Part of a small language model's weights.
Size: 8 heads of 64, MLP 2560 SwiGLU.
Training: a variant of SOAP for these matrices, 3453 steps.
Each number is 128 + 32 x the weight over the matrix's rms, rounded and kept within 0 to 255. Layers, rows and columns count from 0.

# layer 8 MLP gate, 2560x512, rms 0.0675, rows 2171-2195, columns 256-383
[[181 109 114 105 154  84 126 145 147 166 169 124 130  84  64 125  83 134 106 153 123 165 142 133 109 158 128 121 117 181  66  60 199 106 116  79 107  70  98 105 119 165 142 166 120 153 125  85 146 163 145 155  94 182 128 124 118 126 115 165 139 163  74 157 136 159 125 144 142  89  74 169 143  98  66 102  68 112 148 111 149 161  99 122  47 100 143 146 136 117  85 117 118  83 102 121 100 100 144 115 142 126 144  61 115  81 172 126 132 148 186 101 155 148 171 113 160 119 119  98 160 108 117 132  77 106  94 119]
 [168 145 132 144 161 183 143 103 107 140 158  99  74 166 110 106 170 170 161 106 177 157 161  83 122 129 167 197 139 150 122 125  83  99 114 162  77 140 124 158 139 135 143 159 121 103  83 144 142  87 125 179 156 188 205 116 131 127 101 146 142 128 144 156 100  89 123 140 107 126 158 104  90 128 123 152 105 140 119 205 116 176  84  95 123  64 144 164 121 107 161 176 173 134 125 220 130  85 156 112 116 122 126 131 148 163 120 109 137 133 125 145 194 132  91  79  71  70 118 120  90  95  97 168  92 129 124 145]
 [172 122 137 132 102  83 178 172  84 121 142 112 163 167 115 140 124 211 136 157 104 169 187  89 129 180 123 168 141 109  92 119 130  91 131 135  90 127 129 136 161 106 141 149 184 146 134 111 146 104 159 140 146 116 110 122 157 130 145 150  92 155 129  80 128  96 135 174 120 151 124  86 145 135 112 109  99 114  84 146  76 146 108 162 130 129 134 181 155 152 153  88 128 152 126 111 175 120 105 155 136 119 109 127 165 119  97 122 132 115 150 187  99 156  84 138 111 115 121  64  72  97 153 110  79 220  87 188]
 [139 139 147 120  74 131  82 100 138 142 126 136  74 134 131 195 120 119 121 142 176 122  79 105 109 106 121 114 156 147 146 176 145 183 105 127 121 113 113  89  95  87 141 106 123 212 166 154 156  89 197 159 151 178 168  99 134 164 139 134 121 172  69 172 145  88 150 126 156 126 101 195 137 166 147 161 140 161 148  95 202  89 168 152 121 155 170 151 212 146 187 143  92 175 111  96 105 128 157 126  94  90 120  61 125 137  96 141 171 153  93 115 101 157 106 120 112 164  94 119 102  89  75 194 103 190 123 135]
 [115 124 171 151 112 143  91 104 141 173 138 124 195 166 108 143 139  86  65 176 146  92 126 140 178 112 160 174 106 115 136  84 133  94 127  81 149 102 102 128 119 130 140  73 187 161 166  97 143 152  64 122 151 168 160 117 120  39 104 180 120 141 122 129 133  87 125  71  84 142 171 116 167 114 140 195 151 114  53 156  97 131  83 116 169 127 136 136 160 122 156 133 129 117 117 122 126 118 136 107 160 111 194 135 145 159 112 204 152 128 153 117 100 161 154 167  88  56 152 156 140 137  86 121 155 123 114  85]
 [105 135 128 131 134 214 141 196 121 161 129 138 152 131 130  83 137 177 104 121 110  83 102  91  96 113 130 117 131 126 177 118  89 154 132 147 144 121 184 158 147 145 123 158 160 106 102  61 121 177 120 188 157 161  91 137  89  87  88  92 140  85 121 118 159 128 100 127 130 108 133 153 107 130 139 118  10 103 147  99 111  87 115 142 145 123  77 127 133 171  81 124 164 115 119  80  79 134 121 121 192 133 120  96 158 110 140 128 146 129 144 170 112 108  86 113 145 172 125 100 145 163 134 130 110 184 149 145]
 [109 172 165 154 158 120 166 126 102 119 137 111 157 127 138  80  97 104 132 122 134 147 134  97 133 107 136 183 109 117 156 112  96  94 156 131 114 138 103 121 134 120 159 104 109 114  72 141 132 106 123 123 106 139 121 111 116 144 158 102 105 144 114 162 118 111 117 135  82 134 114 128  92 160  97 161 131 101 159 155 109 121  93  86 124 133 121 116 169 124 135 148 126 104 118  89 177 116  55 199 170 148 168  91 109 100 132 106 167 167 138 125 148 102 141 103 137 116 100 161 122 129 123 134 114 127  48 169]
 [118  64 190 101 137 131 112 134 113 107 115 170 161 146 154 149 151 161 107 144 117 161 121 121 115 172 131 125  98 100 109  94 100 102 122 177 132 147  74 116 105 200 121 182 145  69  89  98 134 127 171 148 199 123 122 177 189 115 107 199  97 142 111 154  75 115  92 145 113  39 104 165 158 154 160 110 119 155 118 139 116 200 117 115 136 145 126 156 120 115 164 185 112 140  99 166 138  88 134 163 201 135 191  97 108 130 101 150  58 162 157 168 131  87  85 148 109 134 144 156 141 149 147 113  99 172 138 152]
 [ 89 115 152 152 201 109 105 142 149  97 117 157 162 102 117 164  69 143 125 158 156 137 141 145 159  91 166 118 119 131 101 154 145  97 104 142 127 205  99  99  88  68 148 124 121 152 155 152 116  85  99 125 124 156 101  84 122 118 129 242  70  99 128 133 139 117 181 166 125 119 123 186  83 175 136 122  98 172 107 139 130 123 157  98 116 118 164  99  85 117 216 120 142  76 122 170 142 114 105 186 170 145 162 137  89 126 184  79  86 156 156 179 144 166 132 136  72 147 174 106 125 163 143 116  90 109 139 103]
 [186 108 100  85 112 102 152 156 180 117 107 125 156 138 141 172 139 100  88  86  79  93 108  94 121 159  84  64 178 117 171  92 135 132  94 113 187 130 138 164  98 126 114 162 106 174 129 110 110 166 176 203 120 143 185 130  86 151 139 111 141 143  95  78  83 236 114 113 125 136 113 165 105 114 169 142 131 130 165 164 157  91 110  81 128 119 116 159  91 197 102  99  97 121 106 146 173  92  77  92 126 124 166  84 127  85 146 138 154 102 151 201 159 166 142 134 115 196 124  75 154 195 136 132 106  70 137 115]
 [ 99 140 151 125 144 134 191  83 132 154  98 118 119 135 120 111 193 192 135  38 137 155 143  93 130 128 106 190 137 123 132 126 171 171  30 114  50  74  98 124  53 111 102 155 161 143 150  88 109 104 196 108 165 177 143 170 172 197 118 134 127 155  82 110 161 197 202 122  84 165  98 150 130 137 110 120 166 114 125 156 135 172 135 131 129  70 156 129  68  55 109 164 121  90 194 133 112 104 149  87 151 175 111 128 124 111  76 141 121 104  91  90 117 139 128 174 161 184  99 132 109 158  85 193 109  90 140  84]
 [128 169 130 113 106 115 136 114 101 140  64 100  99 159 129 145 159 106 146 156 169  69 171 156 158  98 119 117 145  84 117 138 100 142  74 156  96 143 131 143  95 144  94 137 131 124 100 149 162 100 121 177  91 130  93 145 130  89 123 125 119 112 101 145 135 180 156 124 133 186  89  93 152 150 191 127  17 199 141 128 158 131 149  99 125 127  25 127  92  76 101 118 135 118 128 144 119 109 152 111 109 145 105 112 113  96  90  63 174 105 106 153 155  88 188 132 143 107 175 112 136 182 149 144 160 150 149  77]
 [107  29 176 138  87 157  70 123 117 155 125 114 116 136 108 130 110 125  75  98  65 141 132 156 135  75 150 159 168 129 167 180 169 107 106  82 151 186 101 127 142  95  82 115 146 117  80 119 106 146 185  75 165 104 134 107  71 117 117 141  68 175  70 174 126 173 134 139 109 134 110 173 117 144 107 197 119 126 142  95 101 159 146 168 171 175 131 177 123 130 167  63  86 116 167 164 135 103 109 138 194 139  86 112 101  94 108 134 141 128 138 169 120 127 223 176 153 128 142 114 116 130 154 128 136 122 151 121]
 [129 139 133 132 108 136 128 142 178 120  95 162 176 125 113 105 139 131 148 135 154  82 131 125 113 136 160 154 102  98 111 100 104 113 123 198 114 136 133 137 180  78  50 131  99 140 187 139  85 170  94 166 170 144 112 120 171 148 149 147 118 108  56 103 156 139 123 100 120 111 125 116 176  91  98 132 108 136 113 123 166 145 146  77 142 156 138  63  94  80 144 188 134 145 146 133  69 110 134 133 105 138 154 148 107 132  93 102 154  29  79  86 113 102 134 186 160 172  85 174 144 124  90 113 109 114 116 104]
 [106 114 147 140  84  94 113 172 196  99 138 151 156 166  97 133 101 133 105 133 130 116 139 117  97  97 141  70  76 122  81  64  80 126 118 132 112  71 147 166 175  90 136  15 112 136 144 175 116  84  48 163 137 105 123 120 107 142 113 169 156 122  89 148 104 119 111 123  55 130 163 164 128 188 138  72 108 133 115 204 111 143  60 150 124 128  98 126 134 144  86 132 158 127 167  51 160  77  86 139 172  98 137 136  79 124 100 105 113 139 126 186 159 122 160  40  96 143 125 152 172 185 154 140 116 174 191 166]
 [116 122  88 141  80  82 146 147 155 110 186  83  85 143 155 117 157 129 133 106 155 119  59 136 148 137 160 125  62 136 146 122 104 167 143 127 125 133  85 127 143 139 104 115 130 135 113 117 154 189 140 156 141 147 119 141 110 133 160 129 126 100 150  95 168 121  65 155 152 122  95 142  72 169 138 156  97 165  95 128 151  81 120  72 153 135  89 141 190  63  85 144  81 125  83 112 117  79 129  83 136 150  92 147 128 164 146 131 132 151 154 191  97 153 126 104 117 144 117  94 125 106 117 121  93  98 100 124]
 [112 121 136 157  97 125  79  91 166  57 121 150 134 135 125 154 140  89  33 112 121 141 167 166 131 195 134 154 124 175 138 155 112 147 163 205 102 122 147 190 132 144 126 103 104 182  95 136 118  66 158 131 171 153 141 129 101 133 136 111 126 123 120 168 130  39 125 123 125 124 156  99 122 137 126 163  59 117 125 130  87  55 144 129 156 133 156  94 130 218 151 130 171  99 110 153 124 120 107 107 100 148  36 113 150 128 171 186 144 122 120 153 127 155 125 176  95 141  74  89  98  99 119 144 134 121 161 130]
 [ 94 116 138 106 124 119 105 131 114 121 131 120 178 151  83 146  88  84  61 128 155 132 118 185 166 149 160 115 225  85 168 155 137 147  62  80 133  85 150 148 116 132 158 138 149 139 139 142 167  85 148 182 115 172 105 123 117 130 131 143 203 131  53 149 117 146 128 111 124 167 106 116 111 160 138 151 212 188  96 145 123 145  77 146 100 156 174 120 130 106 110 149 142 106 143 143 103 101 111 129  86 168 105  94  62 131 135  86 111 147 151 180 101  74 131 115  99 115 144 161 190 147  78  98 115 190 126 181]
 [147 121 138 169 161 148 168 109 127 140 128 121 152 137 154 219  84 143 133 149 104 138  82 100  99 170 143 109 116 125 104 113 124 178 167 160 132 137 168  92 116  15 111 127 125  99 132 121 151 204 152 137 175 122 124 114 123 122 152 102 140 125 127  97 133 110 153 168 137 210 161 198 160 149 139 160 105 122 149  93 158 101 133 101 152 121 101 106 145  88 127 176  93 103 132 158 155 138 130 126  48  70  81  79 148 147 107  45 128 137 168 144 147 160 109 166 110 173 126 100  80 165  93 123  64 126 102 116]
 [ 92 171 145 120 130 119 166  93  67 109 117 167 170 112 100 108 154 150 170 130 136 102 120 112 152 140 183 231 151 103 120 113 240 147 104 142  99 107 112 105 134 125 186  76 147 179 156 126 167 106 161 190 115 101 157  61 170 138 134 109  65 142 168 139 101  91 145  87 130 173  87 139 178 138 117 104 126 169 101 128 147 120 142 154  41 120 217 114 145 188  59 156 157 187 115 129 129 127  98  61 140 153  84 102 130 140 149 143  67 147 138 156 103 104 115 160 207 166  98 149 123 114  80 134 178 111 156  94]
 [112 176 193  63 126 115 149 135 134 165  77 153 140 143 162 152 137 204 162  91 129 124 148  65 117 137 176 111 137  91 115 167 127  85 118 147 149 127 108 141  95 148 166 126 170 116 115 102 138 109  94  93 127 103 128 174  83  87 159 176 119 144  29 129  87 163 106 125 141 174 174  44 132 155 107 131 131 127 118 134 111 133 134 112 158 155 130 165 105 106  92 118 141 116 159 146 193  90 114 104  99 148  96 146 118 129  95 132 117 184 145 110 163 164 143 133 104 107 181 142 134 107 153 136  83 147 134 124]
 [ 95 151 155  88 161 124  73 151  98  83 115 173 135 143 146 113 129 111 164  99 176  85 150 129 117 125 141 183 120 156 127 150 124  87  79  95 185 150 126 137 101 115 156 149 158 151  87 152 159 121 100 174 142 112  64 171 138 124 133 148 100 126  89 105 140  85 132 172 129 126 143 137 127 195 124 128 129 139 107 133  94 138 157 144 136  82  83 135 103 138 154 125  96  79 170 127  94 142 137 133 135 139  84 157 165 134 157 150 145 170 159 108 172 169 133 125 158 114 177 168 139 160 204 151 113 200  90 101]
 [152 135  88 107 194 145 149 139 117 142 162 107 111 149  84 120 174 132 100 141 151  94 150 135 100 119  98 136 129  97 133 155 117 170 135 155 110 148 212 104 144 114 117 129 130 146 152  87 117  71 153 110 102  79  99 133 113  97 169 174 136  80 117 132  56  88 138 105 102 176 133 146 122 148 129 121  83 148 110 120 157 142 143 148 104 103 125 110 124  99 128  70 129  75 123 146  99 111 158 112 157 138 122 103 182 101 148 135  91 164 126 161  83 133 110 126 110 190 118 114 156 168  97 176  62 112 115 154]
 [145 120 124 123 128 118  86 138 116 135 135  45 130 145  92 140 118 148 107 128 129 175 156 105 115  92 141 128 132 140 148 118  86  89  57 169 149 100 177 133  97  54 129 127 129 155  98 144  93  79  70 133 115 189 143  32 111 103 130 152 134 149 118 109 159 107 139 131 156 161 142  92 134 138 167  70 134 137 138  83  88  64 136 136 114 113 117 130 143 127  85 173 103 107 133  98 139 143 126 108 220  82  93 138 154 119 106 110 211  82 101 115 103 118  77 116 100 137 138  85 128 109 133 109 121 104 115 137]
 [170 121 181 114 119 115 102 101 141  92 115 140 124 108 137  42 138 141 166 169 109 105 179 149 104 125 171  65 160 109 110 124 146 157 128 138 102  95  91 152 138 109 144 171 111 152 146 112 143 151  96 140 176 157 128 167 147 130 116 165  53  99 114 137 139 171 101  82 110 156 146 149 150 103 136 133 135 154 155 148 138 149 160 149 104 181 120 148 125 181 155 186 130  65  98 159  66 166 157 112 116 144 123 101 179 129 130 123 103 119  88 151  90 126  85 145 145 111 117 123 189 116 137 147  90 120 114 132]]